{"n_head": 2, "rope_base": 10000.0, "bias": "none", "init_std_o": 0.00714, "init_std_up": 0.035, "warmup_steps": 0, "doc_mask": true}
Each number is 128 + 24 x the weight over its row's rms, rounded and kept within 0 to 255. Layers, rows and columns count from 0. Numbers have three digits each. The size before them is the row's rms in percent of the matrix's.

# q: layer 12 attention query, 128x160, rms 0.126, rows 0-46,64-110, columns 40-79
# k: layer 12 attention key, 64x160, rms 0.0854, rows 0-45, columns 40-79
q0 090:127128109115145114104147126152134117118162136154128110101077099139158115161145132148125183119133134107094149154138141125
q64 099:075099116087133112093083113097133135132114152112084108132095077150131121098126138089130171132123092163106150127165118183
k0 140:144121127125134107139130137134153142140184146130142118094122118130129119134134120128188152144099112139131107171102176104
q1 088:110119121095133130082160116139087128101108140156142136130116170106127123113105114130171130105140122148156149164102104082
q65 090:075110130115157149134090102088103119158126127161063168157107079149115116140141125106128108124110128144133176149147179142
k1 122:091161099130125150120103115118159121089086136149116100143160118155114148100126136102096127112153160121094149120156110122
q2 080:151145174124164190123151088111118098142125134151113136129096157152125089104116141146130175146174098097125141123156096143
q66 073:148099134139136155135089124134112087093070143135101128144115136135142121106153120158086131135145144122135132105117096137
k2 099:139163137113155156112133102130140153125087131161111105159159138111140137137133169126089086094152166114123144098122097160
q3 095:174099126108124119126143125090125163131105124146120152181135178091137130152107153120145104138128130100158130099169100114
q67 094:102147113150190109112145118114094135105157098109124109150158131128158114114117105164077076123136165091121125102174148152
k3 095:141138110153107140124152075116125140120108087114164114125143102103136140095137137094100177096128162142090142117119109165
q4 087:118138100118147129106145111088147121140142151117110140127116141158130101135147131097108098106139136138118116118119132138
q68 086:132164146110164153157126131108126144142115128159128102167107134122152141144155149095135169127153144133133099145124106200
k4 094:126111118112089118140088157124100110092114123146126105119195109136132156164110139152171093112121092167132116137139160135
q5 082:084185112153117125165126092138160113116140137146143140141149092135145160113120148136136122179110120130104093134126127148
q69 100:177114098124132099102111149104153129085121104082160129115117159092156146117084159178152141111147105114153111119098122119
k5 091:146108113101140139108141150111102133124139125096134125107124103107124136146201086141128165145140151123169108111110141103
q6 103:120133096126098091117144128134153118147133129111122119104136127115130131132149142117101115123092095140114100121155056130
q70 098:145092118152163159127094119120131136122109142132147138121111153143139156115124114131081111103108123150148158114076114160
k6 105:155142132151122111123101129125140115121152167127127150128113125108187165111171100090146097100101113084111094080080120157
q7 084:132117124112124080137129114130134152078121136129198137094136103097107144166145113103159115130102148111144141130129129116
q71 071:123085126111120148122137128139140157107150130119140109108184129104144113102117077125169109084145122138127127135135132095
k7 097:147118156115131090151141162131137137107150126131115129090126138161139085148138111144158114143113099163119084162123134080
q8 079:093086138110138143159136152134140131140136104101099118092125086080089128148134162120149106101092162131151139141119133082
q72 079:163146111131100187158087142057086101113146132088110153089118150106091148148118113104163121137147118150135117135119168108
k8 098:132121127165080139114144150163129115148156121138124156095148101145129172099136117149131136146113099152111092166085176148
q9 101:100148099141163168142110133106041165122111156141082127141136141104070134134183144118172135147136121134131083145119133110
q73 099:136115111095127113142111110150150133157115142132112103124111180166137138142117112116114125118098135117163086140152135135
k9 096:127093124169155124162165122126151136117125160141166156119149135092116132125133160126099140132134138122169138112159103128
q10 091:131055098134125156134138112096095154098134107135188117092136153178138138129136125099119115110149120183158170111115104136
q74 096:201096089113136091159155107118127135102133138128114103146095105117137097137117109152126104103089172140105121137095120114
k10 096:162147130153153128149130128118106141114136139130146110146118167141139130131112122155173127126158138116097152109095093089
q11 103:075138111067074085127131126153124122142127125127162121156143103143113114126136130109166132137108111108153118155109144055
q75 110:106113166157143107140090156154129126178171130149137126107171110118156148099154120126114099131116113128108104130100121119
k11 106:127118135162117142087111135148136105148152144162142134120163120138143111099144120095137113161141135106128144120152149125
q12 099:173104166150123121142140163168124153112121127133130085102100109149129124111103120137144117133118104140162150141134140145
q76 083:121101125161110131167080122104092102095133154119157159110166107118140142095108139163131130147133147117152093136125144117
k12 099:110159133140111113136166135183140147128121182131153146091112099121113132124145136128154122120084129123077150113132159126
q13 093:125101133149162147098118123131110105127182150163067164160112100134138111124129154123181150106096151095138163133135114101
q77 105:073127125107076133093072090132118139133117131121135142155125159143168123167125131136152134100156096121156139087143087128
k13 097:140120126132089142107148107131107177164097118114123141168125159109139144118143103151118081149138132136156183165103135137
q14 090:130122138140124146132110133107142136119083143148141113136129116106101107113116127128093169168146130140111176132152124157
q78 083:073120138160107155143155114135145117141130116154098108156164108169140136157141104088108097153113093133109129101147134162
k14 104:088091141112108154108167126132117146129103128113120160164174100137105127128113140125093113136150161127102091116128105156
q15 101:147145138151123135099163133143138119161119126143125149114161105094155113098130099142138149124144060145136129171130147121
q79 092:138126186147131113088167113179141131090134106131121112148110120143158106117142158140141123147115136137120125132144139131
k15 099:115128134108139104111060101165110165089121128132113148121089102138138095081103146105136196118139139095122130115114122149
q16 097:125118116146107124137119111180119130140136134151106181110096138157135097135146159183141164182175106110108158144139172165
q80 104:182140130129170182113172125109088130146129110106137104147097084146118089124165154132104164166146119096157115140185139105
k16 106:138098132079126157143143127119136138133200129103096108149136117141137139119123110087124125109109161134160150096104177091
q17 096:120081146177137108168119132133115094143126155126119154079127123101164110124136082121117170151103103112088090138154159143
q81 090:126106147157116115148052115156112081103154146147090128121115121147148079102152170126117115131142133120104121149102096129
k17 105:136122134149107061117104133116124135116137129116089106111143126138155127162131140124132140155129097147136114134151155141
q18 106:126089117097116137129108134138151102140112147149097089087127126138157125119092132124198116150124140133138118162132154110
q82 107:115136164115122115128125129123120116142124140139086126146138119122110100132183070110139147180121087094170114125131169143
k18 103:105091127133146148125125153107135131130099110143097157101105136100155100128156128132146157165157097135117117164147159168
q19 099:098094111118129140147114153121116173149156115106109131124105122133087127144140112146109140183154118120092103139128108130
q83 105:097152110164117123143119146117152121101120152153115102085149110091170107142122121124074159093137152135128119139135175123
k19 101:119047133147111107149123153121138103118143165115118096121130129118138121084132087155110136102117162129096155114086137135
q20 106:123109148150138120142132163138149116130114120136152155147120154099126141077123094073125172115138111177113123136117130115
q84 096:136112134127091095120147136140133132180091094124145088143126123163157125134095101141123115108126140162153121125117159088
k20 094:150151148097092118132110094163138133153149095142126135116134156169148128122144149180174157169120160129128127134150120127
q21 119:111097097155117132140154129124113112066080122161148179117162127132118139139133159092095074097114147113108110125109142147
q85 100:124170165104119119096139092125161114141103142153098107117130112135116170121169069136128125116142103128167135112125163153
k21 098:175128126115098136147117132141130108122154130127128135146121139131153135119118079114096154142164140128141112102130143150
q22 101:087138119127105112135080119143139154129099123160135120142147125117105146136101118094134165143107102135139137144124122155
q86 104:152077130138127144096177178133120096143148161091153138107091149106173128133146142101137120146112081126137110117125134118
k22 098:143131134113149144082131100132112118124111110101171142119099102163131135140143172134151112165161119136127102094125132096
q23 099:163106119127117121169128131118129153100119129147083157163120103135133137163142079142137130159159124113104128118137140133
q87 104:139151136073137122141113134080104151125114144134120080124135148130112200186141150107100125124139104111122174147103099144
k23 097:091121146145130107139125081109100081095134141141104121135097165053110130151098128115143117167174090128174108153155093161
q24 101:136132153117098117099161150110092116075113114102110084123102143111103080101141098114118071156100141111156121117137136135
q88 116:143137152151109135120115154125125145153135157157113110124118126128098096144139121128111105180155111118066108166083123131
k24 103:155136108112152108113123156151115117113083127138137137093145123113100091174164123184137154100119139125135087112165126151
q25 105:126117145132146128136128128171104110196137128066163114140134182080140121108122123112118122121162144167092139191116104122
q89 103:130110138113145151116099119104110157081149121132076104120060110087122076119116111140140124136093119119144067141141140142
k25 095:146144119126099142134172160113140130166100130140104111103143060119138122127131142160142153090141125119120097111182130130
q26 121:141117139109127114116137130113153161185131165131064116134107107169140092099112122115152142164133139139124157134171140127
q90 105:169149126139144142117109113127117141172102108135103117114124126123119077184115139062130134159086093133138145131130166187
k26 104:137161131129103192039153123160134113140110118105112159128144125129143116140106106115111094131082145187171149135128109179
q27 109:159131111130100122167140069116090133112104074116177107118106093123114160157148146138061153130127175096104114136107132124
q91 107:094125137125133160126170135169107149154126106113109143164109135134132118132136129130124121108101081120112105128087115114
k27 106:191107148108102112127085187116121168109143173133118114115126142129165089115117170128127105124172095140132110130096129159
q28 100:144098122153116144121177128145132158143147121104145112158152143090138138110063110128183147069108149109140157146142058109
q92 109:194148083117122107127134105120141129124123086159106156164104124150159119116128128105132123060133134130103117111152173118
k28 099:162090149172175114140134088135159148115133093086117143102107121158115134170141107134155136133111121184116108135126164102
q29 106:114139088108165187137139076120164108132137133100137131158144135135115125151115143102160145122124170117112136097109125091
q93 104:145131123107139080121099143086161164122120122104099122116100136095106142130116181122136142083148139071124175109087140153
k29 094:107134079069098124140124136125176070100166154135145137124137164142115138123140106157139105137169138133135112136121146131
q30 094:122102102126100139167166109113157144138109110092100093125129134095106164127066134123157137148123158128174172113105120100
q94 115:152111123108126159122149088160155093152156155149105123127115148117138155140128191111103136131143123128135107136120114128
k30 103:170104128116148105099128145134162102077188121108101118111169093107108129085120134140122172134078117160099071132108147166
q31 094:137104094137117128146175108099096151138090101135130173128135117162114137164125133127109127083132087120117093062123154160
q95 109:125132113175117106111116151147151102134116117127165112103157139143110147114132147165128115125158081096140131122118160119
k31 103:173108108078120104120120093184141109125161159100083121140159152133142117100150152159133133154127137128123102125144151126
q32 099:111131105110127124096127078096115155137086104131131136162141122146116150152104143126100129111152118121122142104113074147
q96 090:086109140124144115130128117132138144077124117147133138177130142114135155134111143150081119133147084138131149086143108137
k32 092:133152119137140152154127112114137106090075102140110125168163144118127184134115161109089084100153153111106156086165089146
q33 096:154121152160128099143179173123131121171138172116115104119130124114140080130145113125155118142103124126148121186135157088
q97 079:177114155128125134137148107120136114120128126142101128137137136098162128140121132094160174153143130131134123158104147086
k33 101:152122146159128120166140113145156147147106149149113147067113115104108108161146137148154120142114120087081084132171161102
q34 085:137129100148107095140096115128113127081146081127108167130133105123149118133135123094151123121117162094152164103097158125
q98 097:109119134113166128089137135135139083101105143096092084116125158127144104108098118097150116146092136164166105130151135123
k34 090:103143102139116162111124146141089090138092078114094134167108144139123185115114108079101147107134177143157097126123123153
q35 082:118167073120149116108147144106145128128153112082067088116136138143100094162141133139117113087104145102117103089138126176
q99 097:137118211107174174149115126128094120160138127122123122155112138123130116102112193124139122112160119165138133140162108117
k35 104:128112129140152156121136166146096111104107101086137114159167149132126146175090131108109105127148119097134143090183119141
q36 091:095141110092078127125127120124128180132095113154111191135149145111175097116114115121096092167172149106121103138138107157
q100 090:144096176120082153170162157085178158131118127145155118141147116109105143160138125143202109124137141070136128123128129132
k36 099:148139131119136122119153136062148102105121124124113140178162142117106123136103158170141127140116112134146057099136100162
q37 090:102137160146119141151157116138109144134121126104125105097129122152166103148138127134122114109137138111128119119171097192
q101 079:132107092116163154134143131131161097113117142151103099157124156100154153119061121142107145153144092129104122092149102109
k37 101:136117079116132164108120105132132112091118094121145111171106119152115148165125134087087105129152108114075131113158088135
q38 094:088090132145109117100126132116179168156123105127091145160129127127099131115151162138129152148149161145148139116160129132
q102 097:159101163137160166107122105117106128158155112158140111133124147098139083153116139094186130153102104125095121123164094132
k38 098:125122105155132103090142128125154109143125113144124096110156144093106136100091123173100122162136133133112143098108112177
q39 092:113115123104157112119122122121093123162091150135127099152126118152101068104132102090159108099137152127120137139145146151
q103 093:150136134114164184109140110112095134156155082146125125116126121118153122135127141168140137137123133136147088134144124137
k39 094:138117089151095111138069145155104117131119166096130140122120149106116132163096148141145150097147152087166124088148114141
q40 092:109114149127151099132102103121139120144119124118103119107111169104102131106133110089164134097141152180102120137111159119
q104 083:141128184145170102149119166083144078151143104122120133149124142122147107169154112103104118181134119137156102125133129121
k40 099:148144139091099135149101163141106141144156132131127142124144113143110121134107100163123143149120133138115088139103160146
q41 097:100121116160170112134151115096165159088160153133142137138130132128088146152132160164128101141161132124130124113143131102
q105 100:163141126125168145098109122133131108130162148147149139100160101187165186155099083128153133130114134144153148101072115132
k41 098:123132116134121093169127099113149114133114155153141121138107094135158174100129143126146162077129130164117141153122142155
q42 087:154150127082149149095110153115092146162089115158162089127145133121149123127133119122128121125173107137127158127152090122
q106 078:170155127097134147143116106092143154094107132129150144144154115158135128065129102149103125146135128094137118094092115146
k42 099:090186105123113139154108072135179080126074118124147132130148131105130124128090124112125119115131139105109141110167123156
q43 083:145113137084152183136133144112105137162130151079155137136120153143127142147098093141097139124158145129132156119102117084
q107 102:099167133098170146119114090110096122133174104133145120116095152108136110165131170119159139120153102103157111116153148127
k43 094:151165086093152122133113139121149131139112114104172102150140132146135098130099094119103100144155128151087132130132093104
q44 086:139125143099146129113138137095144119126187143165138165117154100133152093103114125141126110175144132121123116143118109127
q108 098:109132117177145106128114133167170100116144126158179150157109141144150112127151174138130221151109097146182123159120112124
k44 099:100109139108189127117125104123147112127141090150134139124119109144146165141179155087125145135111122118117130138115155066
q45 086:118155127103096100120085171128135124096161128112156131122153138131092155091102145114118114111157155187143161164102102153
q109 091:140129154143164180101115130112119115145154104110162094132147143133094095135127133135173158139127105146152117163103129101
k45 095:095134122109119164141152116114138143161123098140138144102114083161132116099113134097165106120099146132148108110119142171
q46 128:145136105133118121125134124105123176099133135167161107174149104150082157158155131099134115144136129146150143104143123143
q110 112:111135100155110115100115105115157104111109117155159130156112117154079153120137136157096143139097113135162142131182099162